From a checkpoint of a small transformer trained on Wikipedia.
Size: 15 layers, width 64, 2 heads of 32 (1 for keys and values), MLP 256 SwiGLU, vocabulary 678, 1.09M parameters.
Each number is 50 + 15 x the weight over its row's rms, rounded and kept within 0 to 99. Layers, rows and columns count from 0. The size before them is the row's rms in percent of the matrix's.

# gate: layer 4 MLP gate, 256x64, rms 0.445, rows 150-184, columns 0-63
# up: layer 4 MLP up, 256x64, rms 0.4, rows 150-184, columns 0-63
# down: layer 4 MLP down (transposed), 256x64, rms 0.363, rows 150-184, columns 0-63
gate150 087:43 24 26 57 44 47 57 58 55 36 75 42 60 71 27 77 61 56 27 59 40 43 32 65 51 57 52 36 46 40 38 67 32 59 67 57 25 37 42 39 51 67 31 40 69 64 54 41 41 64 76 60 47 42 66 48 41 66 79 82 45 36 80 44
up150 078:50 50 46 80 87 77 76 38 51 63 34 30 38 60 51 38 58 63 30 62 38 48 33 50 48 54 76 41 43 55 52 37 35 68 53 50 60 50 57 28 34 34 24 29 40 40 65 68 31 54 64 51 54 56 74 61 38 55 30 88 45 36 50 47
down150 075:82 64 47 32 41 48 64 40 32 61 62 28 34 55 60 54 58 46 58 37 45 68 51 33 29 53 57 45 50 49 84 37 67 53 66 54 49 58 51 45 05 40 35 55 15 34 30 72 27 41 53 52 58 57 51 82 49 50 59 56 73 35 44 59
gate151 109:62 41 76 37 27 44 46 34 62 62 76 05 36 39 50 41 38 50 36 51 53 51 55 12 34 37 32 49 32 45 55 63 54 58 72 40 65 35 59 56 42 46 65 42 47 42 55 53 47 31 63 71 27 66 82 76 52 66 53 52 67 34 58 56
up151 115:60 38 42 46 58 70 72 33 52 58 54 77 74 38 40 68 75 46 49 48 35 45 54 40 56 74 49 49 72 58 62 32 74 30 38 74 58 51 56 60 60 48 73 28 15 84 41 25 51 38 37 48 58 74 68 46 48 49 59 35 42 52 36 64
down151 118:62 25 73 25 47 46 52 46 66 80 39 41 13 51 52 48 34 39 47 49 65 47 54 60 67 65 47 36 28 56 45 44 81 40 46 48 62 82 63 64 62 77 67 40 69 40 53 51 42 55 42 46 50 48 17 81 43 37 57 73 47 56 62 55
gate152 089:48 58 60 36 62 50 30 59 25 48 42 52 33 41 71 48 60 54 34 60 65 56 67 50 47 65 42 42 40 29 56 77 38 08 49 12 63 32 62 40 46 29 53 45 61 44 49 45 50 58 70 39 79 13 50 35 39 32 45 60 32 43 73 48
up152 086:50 56 60 80 53 62 52 51 44 52 65 53 64 54 25 38 27 62 56 54 30 48 31 47 59 38 57 34 40 52 66 16 73 71 53 91 25 69 53 89 61 72 45 55 53 60 43 54 52 55 39 59 40 67 48 45 55 79 60 53 47 31 31 43
down152 099:52 19 33 46 32 55 57 77 53 47 40 46 19 49 24 83 53 86 38 33 54 65 60 44 59 62 43 46 47 34 60 53 29 26 72 36 55 53 55 56 53 46 58 24 61 39 50 39 56 79 52 32 73 47 44 28 42 38 56 61 56 50 25 41
gate153 096:86 45 36 64 50 55 55 35 42 23 18 60 38 42 35 61 40 33 62 72 41 41 71 54 59 61 82 72 56 33 49 47 37 41 57 53 23 52 44 50 74 44 57 65 37 50 94 45 58 65 35 55 39 66 66 43 57 40 35 54 51 28 44 45
up153 101:43 69 34 47 57 62 50 61 65 80 70 51 59 25 37 43 64 44 55 39 35 41 60 44 46 78 36 40 48 82 63 66 43 32 55 58 50 61 43 39 79 62 37 65 75 80 37 34 52 55 44 49 72 60 52 62 55 48 37 69 64 66 20 77
down153 106:48 50 64 62 66 69 54 15 60 62 59 77 52 25 62 60 64 49 54 48 91 39 47 20 54 63 52 54 60 57 32 48 35 43 62 53 63 37 51 38 63 60 35 65 29 80 58 69 57 47 58 43 57 48 48 67 67 27 31 78 46 63 75 50
gate154 099:56 33 44 35 72 39 33 48 44 47 39 52 21 49 72 47 37 39 41 38 64 37 51 60 45 19 43 83 70 37 55 56 58 46 61 65 41 31 73 65 65 63 34 55 51 37 33 53 36 41 66 55 88 48 49 70 32 44 50 68 58 68 87 54
up154 114:45 51 56 51 57 31 29 53 62 19 36 51 65 70 40 31 37 63 54 69 48 47 53 47 52 52 24 36 62 26 60 49 49 63 53 42 20 66 60 46 35 55 55 45 73 60 65 58 65 36 43 10 58 33 75 39 44 62 52 49 53 91 41 24
down154 106:23 21 51 48 34 34 65 49 45 51 72 39 64 43 68 58 65 25 76 61 68 45 47 40 42 29 34 35 69 43 72 64 35 73 35 56 51 43 46 49 37 51 31 57 49 47 45 49 26 56 67 58 38 85 40 50 63 59 41 60 61 62 66 11
gate155 098:50 16 33 42 40 64 06 48 35 36 58 29 68 61 63 43 58 49 63 76 58 49 72 45 46 54 50 83 76 34 62 35 58 59 50 41 31 58 45 44 56 39 37 28 78 52 70 43 42 38 37 71 62 50 46 42 46 59 65 23 46 43 59 35
up155 109:49 68 63 35 66 44 37 60 21 35 49 37 43 99 40 26 51 80 64 67 42 61 45 58 52 32 39 44 48 65 80 38 54 48 39 78 35 40 72 57 28 60 60 38 47 69 60 43 47 55 48 43 50 39 52 74 55 45 43 31 61 60 49 35
down155 104:28 36 46 29 29 50 63 22 55 41 59 37 65 53 53 39 54 61 53 90 29 62 45 26 46 59 31 72 48 55 63 51 69 73 38 61 40 50 60 87 69 42 25 29 60 58 55 49 49 58 36 51 45 58 32 53 59 48 48 42 65 28 57 18
gate156 122:59 44 45 56 46 42 39 32 29 43 27 48 43 56 60 43 57 51 45 53 36 51 36 50 36 70 83 34 70 40 61 51 32 47 55 60 29 69 65 79 33 49 20 48 49 48 67 39 70 49 54 82 50 92 69 82 65 43 46 34 41 57 64 34
up156 112:33 19 52 55 45 54 21 52 55 57 65 51 81 58 75 62 61 42 58 61 48 58 60 48 67 36 54 81 74 29 74 86 34 51 36 43 50 74 25 59 53 60 49 54 51 73 41 56 59 29 42 45 58 26 29 49 72 50 51 57 43 40 57 37
down156 112:54 54 61 30 56 35 32 61 69 50 32 72 71 39 45 22 50 29 21 50 61 50 55 71 32 62 56 28 36 61 50 72 67 53 54 48 53 49 71 33 58 35 46 65 70 31 54 70 39 84 28 40 59 64 56 46 76 52 23 51 64 55 58 36
gate157 133:43 55 50 66 48 83 75 34 44 26 51 40 62 52 38 61 54 76 52 58 29 60 18 67 18 78 71 51 43 42 39 35 42 30 69 66 43 64 66 24 58 41 28 53 54 49 64 64 41 40 75 38 36 48 70 30 42 48 49 40 41 59 45 62
up157 140:49 40 68 49 55 55 49 94 29 55 60 45 36 44 46 45 38 27 64 78 65 50 57 43 47 37 53 45 39 60 48 31 54 43 39 35 53 39 68 29 36 52 63 38 68 39 45 63 34 71 32 40 65 32 64 53 55 12 68 82 44 37 19 45
down157 127:54 31 66 49 62 38 20 53 68 34 46 70 63 36 23 47 62 34 18 54 48 70 48 50 56 70 77 43 48 61 67 32 56 43 48 40 34 65 55 36 36 43 82 49 79 78 51 70 56 53 56 52 39 50 56 53 67 26 44 60 39 69 71 65
gate158 104:44 66 42 89 46 12 59 51 39 52 58 45 48 69 23 07 53 77 52 45 45 45 63 37 61 54 55 57 35 46 25 53 60 49 69 34 48 61 58 55 43 55 40 32 74 53 42 57 39 54 45 31 34 29 68 64 26 42 54 66 59 72 41 63
up158 102:37 68 58 47 55 34 40 45 41 91 64 28 68 80 25 32 42 67 38 69 52 73 37 38 56 19 49 51 53 52 56 44 59 53 52 51 32 63 56 55 37 61 33 37 63 70 49 70 44 48 31 33 16 56 56 43 43 47 56 33 47 85 47 53
down158 109:51 52 64 20 24 47 74 49 57 37 49 63 76 27 58 31 48 33 56 42 43 45 88 53 43 90 64 28 59 47 25 38 65 52 58 50 60 35 68 33 41 60 41 49 56 45 54 42 47 63 74 30 43 38 44 42 45 19 46 42 46 61 33 31
gate159 102:61 34 62 63 43 40 55 58 54 62 51 51 28 57 58 49 25 79 37 86 33 43 45 46 75 65 41 25 52 19 54 54 59 23 53 35 36 74 62 54 29 42 78 72 72 39 57 35 33 54 41 48 50 57 36 65 24 58 46 43 28 59 51 49
up159 104:56 49 28 29 72 73 48 41 56 47 64 73 60 84 71 59 48 23 84 35 73 45 57 43 44 46 73 78 50 62 46 63 46 51 40 55 47 46 62 52 44 58 31 35 53 53 55 53 67 45 42 73 53 32 77 52 86 26 46 51 43 54 60 67
down159 102:34 34 51 34 21 56 53 53 18 66 53 52 47 52 52 30 36 40 21 44 51 36 76 55 41 54 45 38 38 70 62 53 90 62 51 36 43 65 35 44 67 57 44 32 38 48 51 54 55 55 29 76 31 51 29 72 37 66 47 42 47 36 20 26
gate160 082:30 40 70 52 70 71 44 26 35 23 24 65 53 59 82 30 41 57 54 28 32 66 55 47 62 35 99 56 44 31 51 44 48 64 60 52 60 58 67 72 48 47 62 54 42 74 41 44 49 64 36 39 44 52 46 56 28 37 47 46 56 45 76 47
up160 079:54 63 15 41 44 37 47 81 37 50 32 50 46 57 58 66 44 44 37 49 55 39 41 52 56 54 47 45 51 72 60 35 62 31 41 61 74 30 65 41 46 38 23 23 55 19 35 59 53 09 38 53 58 30 55 57 19 64 47 32 62 57 31 38
down160 093:27 58 41 31 48 67 68 64 44 67 67 60 59 65 43 19 45 48 51 27 63 49 45 52 68 26 58 52 52 71 52 48 50 53 31 46 32 50 40 44 66 73 38 56 44 70 50 86 25 36 27 62 80 33 32 38 52 48 44 64 27 33 29 61
gate161 070:81 50 36 37 69 58 68 48 64 64 52 46 66 29 62 51 66 74 54 38 38 51 43 46 78 67 50 33 77 60 81 47 58 61 58 47 41 40 37 51 34 42 50 09 31 36 38 22 33 55 20 54 38 68 36 58 62 48 55 56 64 39 38 56
up161 083:59 44 51 48 51 57 44 40 58 50 41 55 52 40 55 46 42 54 54 31 45 55 43 60 45 64 36 54 65 55 68 56 56 56 75 44 62 73 40 45 36 66 67 11 23 40 59 00 47 38 51 72 74 62 41 55 50 81 55 79 61 25 47 38
down161 082:61 56 36 38 41 47 68 54 39 43 62 57 67 33 37 16 17 31 46 42 55 54 70 16 47 24 56 61 48 66 46 50 55 42 84 52 60 30 35 44 43 46 50 31 64 36 49 30 37 74 78 72 41 74 54 47 46 48 40 54 73 70 56 53
gate162 113:47 70 56 61 66 53 51 50 35 84 46 50 43 76 53 04 50 37 39 24 47 56 55 33 43 55 40 46 52 32 33 68 52 54 40 46 56 54 68 49 52 50 43 65 64 74 66 33 20 31 69 53 55 25 67 55 22 21 36 65 40 60 52 53
up162 107:34 62 20 30 34 58 33 53 46 47 58 40 68 58 44 80 43 63 61 52 73 18 55 55 47 74 54 47 52 56 48 66 31 58 67 68 64 29 54 45 42 59 66 58 43 39 39 33 36 58 45 49 31 63 55 51 60 88 61 26 37 73 72 73
down162 101:31 49 53 40 44 46 60 55 32 46 72 00 37 59 61 64 37 34 45 40 32 88 41 59 45 48 54 50 64 56 53 39 70 54 47 51 51 50 41 29 61 36 46 27 33 33 41 38 57 35 35 29 47 51 40 46 44 83 57 39 38 43 30 77
gate163 108:63 38 45 48 52 57 34 31 47 63 43 51 65 58 24 74 58 63 63 42 58 26 67 80 61 58 42 68 42 50 47 37 60 35 60 58 63 66 21 47 72 39 44 21 84 67 31 35 49 56 48 53 28 25 39 64 26 59 34 63 50 72 52 62
up163 098:39 51 24 51 53 42 21 32 61 70 86 40 51 29 40 69 42 58 56 44 66 23 61 64 54 26 54 67 44 40 47 44 33 63 67 58 37 74 39 22 17 53 65 54 55 34 58 74 58 46 57 40 14 36 53 48 50 54 36 44 64 61 47 50
down163 101:51 34 48 61 56 45 68 36 47 58 38 43 78 33 51 55 65 44 45 55 39 35 61 31 46 75 62 35 56 62 42 73 53 25 33 59 29 57 60 62 38 44 70 65 41 81 45 65 23 48 37 72 70 19 43 71 53 43 82 34 47 60 33 32
gate164 106:76 31 44 63 52 40 27 40 40 67 82 42 61 51 38 54 65 68 44 55 43 35 56 85 63 68 29 29 36 62 66 62 32 46 22 33 47 55 62 49 72 39 59 53 82 59 56 48 49 44 52 64 72 34 38 69 59 29 42 52 71 50 71 54
up164 108:62 34 21 65 46 24 30 67 31 46 75 38 53 34 50 56 58 60 52 59 75 31 37 44 48 75 32 36 48 46 74 52 50 34 57 29 45 66 54 51 65 34 43 43 59 18 44 55 64 53 63 71 61 20 39 59 45 15 54 32 64 54 55 66
down164 115:38 52 38 52 44 54 42 23 46 58 45 43 33 41 37 47 37 58 43 48 42 64 54 66 40 56 75 65 53 51 27 50 68 36 56 68 62 39 56 74 62 52 66 71 77 61 57 45 29 05 20 65 40 68 60 57 43 71 54 78 43 68 80 41
gate165 097:63 31 34 34 49 30 37 50 70 63 74 19 76 40 58 40 78 42 24 34 56 55 41 42 48 49 38 52 54 61 77 39 44 54 56 65 69 46 56 35 49 30 50 36 34 64 34 24 47 49 49 59 64 69 39 27 52 68 55 30 87 34 52 48
up165 092:54 46 68 54 70 42 66 45 72 72 61 29 46 83 50 57 52 26 35 46 51 87 80 53 41 28 53 58 69 47 56 60 50 59 37 57 56 42 70 31 63 54 32 41 62 90 48 31 28 56 75 34 57 51 42 33 41 45 66 63 49 47 56 58
down165 107:49 49 45 62 59 88 57 24 17 37 59 61 39 63 80 33 56 65 49 37 28 35 11 66 52 34 41 44 29 40 42 49 55 54 36 54 31 48 63 69 37 60 33 56 46 41 47 70 63 52 58 68 71 33 40 37 78 50 55 43 50 46 52 70
gate166 100:52 53 43 52 61 19 06 43 46 63 44 37 72 45 42 59 49 54 59 45 50 42 18 68 71 53 30 12 68 38 49 44 44 54 31 52 43 66 36 50 76 68 52 48 29 41 60 48 36 59 47 30 42 46 31 64 34 57 37 33 44 62 82 58
up166 110:51 53 41 56 63 62 77 30 50 41 53 72 37 62 46 51 54 64 54 52 63 50 40 33 35 49 63 65 18 60 34 61 39 60 55 40 51 50 66 27 17 37 21 59 57 35 42 61 43 40 77 68 39 57 87 59 59 60 52 82 63 61 57 79
down166 111:58 99 55 54 44 42 62 54 47 39 31 49 64 63 59 24 52 31 74 53 40 64 67 49 71 50 79 60 48 29 48 16 34 66 68 69 55 38 34 41 50 58 67 43 11 53 43 66 50 56 58 43 30 51 44 31 67 43 58 52 38 50 57 51
gate167 093:32 46 66 64 54 70 32 38 50 43 40 59 50 65 48 51 62 42 34 27 22 56 74 42 63 39 87 54 35 43 32 40 63 53 35 61 52 35 51 43 85 42 41 24 44 38 43 68 50 53 40 63 44 52 73 42 26 69 42 89 50 62 61 70
up167 095:46 16 41 35 46 39 73 75 72 51 46 57 62 10 49 60 50 51 58 57 57 41 44 59 73 52 55 53 72 42 33 58 40 37 35 43 32 25 24 28 74 45 27 47 42 45 64 59 38 72 55 57 46 50 32 48 61 69 61 78 38 46 74 56
down167 096:61 69 41 67 17 58 24 18 58 65 49 35 40 51 34 54 44 48 40 63 25 90 45 59 29 50 44 58 54 34 63 45 39 48 64 33 32 72 48 48 22 70 69 51 47 57 50 26 57 71 41 58 72 36 60 41 45 36 75 31 52 47 47 49
gate168 085:62 67 33 42 56 23 32 33 48 71 41 44 57 26 50 32 64 46 15 24 59 57 40 42 31 55 47 14 57 40 59 63 36 22 45 65 62 53 69 29 58 54 59 55 66 60 44 50 67 64 47 66 73 42 32 48 43 49 44 64 87 42 48 53
up168 096:63 62 31 46 57 28 41 63 61 64 31 49 33 58 58 54 61 60 06 34 47 36 47 39 50 40 24 60 64 27 44 51 15 38 34 52 51 41 44 52 40 57 29 75 45 45 53 34 45 48 58 62 67 19 57 54 46 46 62 58 75 21 69 71
down168 087:53 93 57 40 67 57 48 62 77 55 45 51 31 59 73 43 65 63 62 55 44 59 35 43 26 85 66 62 54 20 53 69 48 51 53 46 44 64 37 55 37 38 43 53 31 74 50 55 33 60 59 46 40 58 83 56 38 46 28 25 53 33 74 50
gate169 096:78 33 64 37 39 40 52 63 46 60 48 38 45 37 54 73 65 41 57 69 53 46 53 37 37 52 49 53 60 43 19 22 24 71 54 34 53 72 75 43 85 24 51 49 62 43 60 76 67 83 45 32 48 56 39 58 50 49 38 44 70 35 58 31
up169 110:46 60 50 24 45 47 78 68 48 57 44 77 28 49 56 36 30 31 38 28 71 81 46 25 48 61 61 57 69 46 61 55 77 48 64 36 35 50 63 72 24 46 37 48 47 48 40 44 27 45 46 33 12 46 52 57 66 37 47 67 53 72 45 48
down169 102:46 51 64 67 40 49 57 37 50 42 56 30 34 59 30 46 49 63 71 37 64 54 55 48 75 54 35 65 49 41 59 61 50 57 68 40 54 30 66 52 30 48 21 83 42 37 57 52 17 47 31 12 44 55 80 34 57 82 36 35 42 32 49 35
gate170 090:49 46 43 46 47 47 50 43 47 70 33 68 54 52 35 67 75 60 43 27 54 59 56 60 43 35 59 45 43 36 68 52 32 29 34 48 40 53 67 20 40 25 30 43 50 62 61 61 11 57 55 51 31 27 58 48 07 41 58 45 37 20 45 75
up170 081:47 57 49 63 24 69 37 59 37 29 58 20 51 48 38 48 44 70 69 62 55 15 42 33 72 51 70 56 79 49 36 57 29 45 61 40 63 40 48 62 60 72 63 62 45 16 65 56 49 41 71 38 63 31 38 48 46 38 47 59 36 79 57 30
down170 079:68 40 72 39 61 46 62 61 46 79 41 51 58 62 76 74 52 43 38 36 46 46 28 37 42 24 53 30 43 53 59 17 41 46 34 44 67 31 35 29 37 55 52 36 55 55 18 56 54 51 37 47 38 30 58 46 66 46 77 67 86 54 65 62
gate171 110:37 24 46 56 63 37 64 49 57 69 57 71 28 67 85 55 40 55 56 34 51 24 54 57 43 40 78 47 40 54 46 56 62 53 68 50 34 49 51 31 68 45 72 61 55 71 29 49 55 50 58 48 55 41 27 53 56 42 19 69 56 85 44 15
up171 101:35 41 56 41 57 25 61 55 57 51 65 50 30 57 74 69 22 53 68 52 43 45 28 55 70 35 79 35 41 46 64 55 60 61 83 48 42 47 38 52 56 51 56 47 62 48 07 69 44 21 50 30 44 78 36 45 64 53 34 40 63 65 44 26
down171 112:61 55 16 68 53 30 65 69 81 50 41 76 15 39 66 18 30 27 60 52 36 54 72 40 62 36 44 56 63 47 54 51 43 40 48 52 42 64 57 52 42 27 33 38 49 31 19 41 55 49 53 49 41 52 55 40 62 65 24 75 45 56 61 40
gate172 075:33 55 33 19 43 28 56 40 46 33 26 46 63 73 41 39 44 22 61 47 43 26 56 60 58 21 54 49 47 49 54 33 64 56 53 44 38 30 56 44 34 51 56 81 21 62 62 41 53 59 24 67 63 67 47 49 67 69 71 38 20 54 52 73
up172 081:52 49 51 30 38 56 60 74 59 70 69 74 58 22 51 64 35 63 45 51 54 48 37 57 51 61 41 49 49 69 79 42 42 49 31 60 33 45 49 54 20 53 46 28 40 76 68 71 50 39 16 36 53 47 41 64 49 37 38 49 55 29 38 06
down172 087:60 47 52 29 42 59 32 38 59 58 83 43 42 48 48 36 50 54 31 65 51 23 52 56 84 27 43 65 51 52 33 63 56 46 47 37 76 56 57 41 72 60 56 75 47 54 45 66 78 57 51 53 44 54 07 53 48 68 28 38 30 71 41 26
gate173 074:28 41 44 77 49 65 54 46 72 85 51 24 37 37 84 77 44 42 34 34 56 61 48 15 43 60 43 46 64 55 56 46 80 41 57 34 60 65 51 71 39 51 29 57 76 43 35 58 47 47 43 19 41 47 49 34 38 48 47 38 49 55 57 37
up173 082:68 26 27 23 44 27 66 64 50 14 51 53 60 68 69 39 50 69 62 53 77 40 41 67 42 41 44 42 28 56 69 59 45 53 56 72 63 28 30 52 27 51 63 43 42 66 50 22 53 24 69 65 42 27 54 49 55 60 37 61 40 48 34 61
down173 087:35 54 46 59 67 44 34 40 48 41 77 38 42 47 51 52 41 60 53 42 40 69 46 60 61 30 59 37 58 62 62 73 50 17 60 58 52 46 37 65 64 62 29 42 34 08 53 24 51 25 38 70 49 55 42 23 50 59 83 87 54 62 53 43
gate174 115:50 59 45 36 58 41 62 71 77 54 39 51 58 29 46 47 48 57 25 25 45 20 82 59 55 72 54 41 38 69 46 28 43 40 54 85 74 56 60 77 40 41 31 43 60 66 53 37 51 57 43 30 56 56 55 70 16 38 46 45 61 47 39 28
up174 098:27 30 59 59 55 53 59 16 64 24 61 33 30 70 46 56 33 54 44 53 42 27 44 68 46 29 38 71 50 58 29 49 49 45 63 40 47 53 47 28 44 43 49 70 58 65 41 54 61 08 62 68 73 40 57 36 52 79 62 30 34 65 39 60
down174 095:70 37 27 59 23 33 33 54 46 55 47 33 51 39 42 54 61 48 87 51 62 52 60 61 24 52 52 30 48 55 46 32 49 60 42 42 24 64 49 39 70 62 36 40 62 26 37 21 20 46 78 42 60 71 58 26 39 75 67 41 54 59 52 57
gate175 093:53 53 49 38 51 54 44 37 46 37 45 41 53 56 51 48 28 12 53 32 62 18 23 34 31 31 54 71 52 57 77 43 48 63 49 54 51 29 48 26 43 36 58 54 55 55 50 87 71 36 71 34 66 65 73 53 64 63 39 68 66 74 67 44
up175 096:39 87 30 51 75 44 56 54 59 54 25 39 65 78 45 38 78 46 42 57 35 43 50 50 46 70 39 51 43 50 67 57 67 30 37 37 63 57 41 51 66 30 67 21 51 70 66 57 55 59 57 55 65 55 40 86 27 71 43 48 48 75 44 31
down175 094:39 10 79 61 55 66 61 41 60 52 29 52 43 43 30 64 45 33 57 56 55 63 74 41 35 43 59 42 64 34 47 49 44 72 61 45 33 75 66 48 58 69 44 59 50 79 43 69 33 55 49 46 50 47 69 22 79 24 57 44 45 26 75 51
gate176 099:50 43 57 48 87 58 65 53 50 52 39 59 59 37 69 29 55 47 64 19 25 61 60 51 48 47 53 65 81 39 31 53 44 39 27 51 62 36 57 68 85 44 64 44 91 49 42 62 56 62 59 42 65 55 61 81 50 35 74 64 49 50 63 54
up176 093:63 63 38 44 51 64 71 27 60 26 62 10 49 44 56 40 49 55 58 32 40 78 64 54 51 52 41 67 69 54 62 57 22 71 71 33 22 60 25 58 54 43 41 58 54 35 42 78 51 26 33 39 40 49 50 15 65 44 52 34 52 50 51 48
down176 092:42 75 32 51 45 70 42 54 30 60 40 47 90 58 41 45 72 51 58 46 65 44 50 53 58 44 61 34 36 64 33 25 27 22 53 29 60 70 37 52 32 64 81 63 54 41 43 30 52 48 81 38 60 52 66 68 29 64 45 36 50 43 48 27
gate177 107:55 21 38 35 30 36 25 52 68 17 57 53 64 47 51 39 30 49 38 36 59 57 62 59 40 42 37 85 60 55 87 47 56 71 52 30 25 40 50 50 35 45 53 60 52 49 47 50 60 35 40 29 43 46 77 22 60 54 60 36 64 55 80 46
up177 106:73 17 41 70 49 42 43 36 49 59 68 40 44 51 39 38 34 54 55 50 48 65 51 29 43 27 42 91 42 37 64 36 30 63 48 39 27 53 57 55 49 39 61 63 77 45 67 82 35 33 50 67 58 53 78 32 65 43 75 62 53 28 55 46
down177 109:55 57 42 31 74 49 72 43 63 71 51 52 68 46 42 27 47 56 59 36 30 50 30 64 62 56 41 61 52 70 31 43 74 47 32 70 56 56 69 43 60 79 38 34 24 39 35 36 72 72 37 33 30 54 28 29 74 68 67 44 38 56 44 36
gate178 099:64 32 24 57 32 35 45 42 51 46 42 61 65 60 83 60 48 69 65 32 69 36 48 55 40 67 77 53 24 51 48 71 17 46 52 39 68 59 60 43 51 45 65 56 36 40 62 27 64 40 57 45 70 26 28 54 65 29 74 35 69 44 61 38
up178 105:41 29 41 44 36 60 77 54 69 44 53 30 48 44 32 57 42 54 50 54 54 53 41 49 41 53 13 66 88 29 50 46 56 40 39 40 47 54 34 54 77 60 63 37 55 44 19 56 77 53 48 64 56 47 59 25 55 89 41 39 25 49 26 66
down178 100:76 61 36 39 90 70 66 40 54 62 43 54 47 40 27 61 64 45 56 22 38 51 51 48 48 42 57 34 43 51 62 59 62 58 79 38 27 68 78 70 51 45 51 40 48 45 62 39 63 70 80 65 34 37 53 45 64 30 49 36 66 28 44 22
gate179 112:56 92 77 55 48 31 47 45 32 38 31 31 39 43 39 36 51 60 79 45 38 52 40 38 39 64 43 41 79 59 50 35 58 50 38 61 71 63 80 49 41 40 20 30 56 54 47 79 57 62 69 44 54 37 42 36 42 39 38 33 47 39 67 72
up179 109:29 39 78 54 76 43 80 39 64 45 63 58 39 40 56 61 56 30 33 82 58 56 77 80 54 57 36 61 30 43 32 61 36 42 47 50 43 49 82 36 73 38 27 49 58 54 44 78 54 57 74 53 40 57 46 35 60 54 36 50 58 37 72 44
down179 104:46 55 51 37 55 42 14 42 42 25 35 46 61 44 48 35 57 48 83 62 61 66 57 58 56 39 24 45 82 19 35 65 39 64 53 56 72 70 61 51 41 34 53 40 35 28 54 32 33 56 37 62 33 18 57 54 36 50 29 68 47 36 34 44
gate180 107:09 69 48 25 62 57 36 32 53 46 75 53 34 65 49 25 23 54 64 34 40 40 64 46 59 49 38 21 48 40 54 50 56 52 60 31 48 28 41 40 62 64 53 64 68 82 45 31 30 38 61 69 76 55 70 61 47 51 27 43 50 60 42 46
up180 108:60 73 31 66 43 55 71 39 30 50 56 67 66 77 44 51 26 45 23 76 61 32 71 42 31 68 40 35 67 61 37 66 24 39 39 57 49 55 51 56 41 32 71 40 65 38 45 43 58 55 46 35 79 21 79 55 59 62 55 66 40 53 45 52
down180 099:41 49 73 27 44 82 30 37 42 50 72 34 23 56 46 32 37 47 67 40 47 58 63 38 59 78 30 34 51 43 54 16 46 54 37 17 04 68 48 43 63 45 41 49 59 56 59 57 49 52 45 59 70 37 59 38 37 36 41 41 62 61 57 50
gate181 089:56 57 57 58 58 24 43 51 58 54 59 48 33 48 40 59 40 68 57 69 24 55 58 52 68 30 42 51 68 30 42 53 67 36 82 73 42 41 30 57 70 36 30 26 56 27 41 29 39 80 65 55 67 73 34 67 51 67 67 58 56 45 52 79
up181 096:61 68 47 42 74 24 54 43 40 15 58 64 62 32 26 25 34 59 31 60 43 56 46 68 55 59 58 51 51 42 57 42 34 51 43 66 43 49 46 51 31 46 56 76 62 52 37 51 67 71 37 75 20 51 54 66 73 66 62 77 40 21 73 56
down181 100:53 34 17 74 42 42 51 18 57 52 49 35 50 53 60 67 79 46 44 29 44 78 22 40 40 64 32 50 48 47 47 30 69 62 85 55 40 18 49 59 63 50 48 37 35 49 66 36 31 51 59 15 57 50 60 56 50 39 56 35 64 43 60 45
gate182 105:65 58 41 42 25 29 40 44 39 60 54 53 52 74 49 22 43 55 45 37 57 62 29 61 40 66 42 30 62 45 75 40 56 82 58 14 36 67 60 64 38 39 41 70 57 44 54 57 55 24 67 78 43 62 60 59 63 63 17 29 46 56 57 36
up182 115:66 30 58 54 48 49 45 63 21 73 57 45 34 30 50 36 56 52 66 60 51 62 37 59 64 43 22 55 47 62 70 53 35 37 44 14 31 74 36 43 72 28 58 42 37 42 28 62 48 35 45 62 15 32 33 37 47 48 51 39 80 45 46 30
down182 114:54 55 41 44 76 23 28 34 47 50 30 47 69 37 38 56 42 55 54 48 41 60 59 58 47 55 68 26 43 54 47 42 67 52 57 69 59 76 74 62 02 59 77 41 62 29 63 43 40 70 31 35 44 63 35 43 60 45 20 42 62 57 69 41
gate183 091:40 31 97 68 45 52 44 35 42 49 61 75 28 50 61 61 49 47 46 53 28 66 65 55 57 46 48 39 62 40 53 46 71 74 39 45 44 35 48 28 80 46 49 64 36 69 41 59 40 54 70 32 50 60 58 32 47 48 38 36 58 01 58 47
up183 087:57 29 67 63 42 41 37 51 62 46 61 30 26 38 58 60 50 43 56 77 58 88 52 70 65 55 58 43 63 17 20 39 23 74 55 54 35 25 41 37 66 34 57 60 51 64 48 50 43 54 22 55 33 57 50 32 43 42 45 33 32 25 55 54
down183 088:49 40 62 69 54 42 40 74 51 67 37 71 79 39 50 38 48 53 46 65 31 42 54 37 53 55 29 49 78 79 65 60 66 43 37 66 41 62 55 86 39 61 76 67 45 51 53 82 42 68 36 35 46 47 43 46 65 11 38 47 47 68 50 43
gate184 109:45 38 36 48 45 57 74 18 35 45 55 29 60 30 36 73 51 66 23 56 44 25 80 40 63 54 65 46 35 61 47 41 42 42 44 60 49 46 13 71 35 40 56 78 52 58 71 68 57 55 30 62 20 51 36 63 44 46 56 64 63 58 40 33
up184 105:61 29 46 36 41 61 46 48 67 46 50 81 29 28 47 39 77 40 67 25 45 47 51 62 49 62 27 49 75 45 24 36 81 59 54 62 52 69 68 47 29 50 54 39 55 63 53 32 43 59 46 28 77 52 47 80 40 50 56 75 38 77 53 60
down184 096:75 75 48 69 52 33 59 66 52 71 74 75 53 69 61 36 82 56 41 49 41 44 36 66 63 65 31 69 62 43 13 48 63 63 45 51 34 50 42 23 44 37 59 64 66 34 72 71 52 61 56 75 50 48 39 58 43 54 51 31 58 52 76 44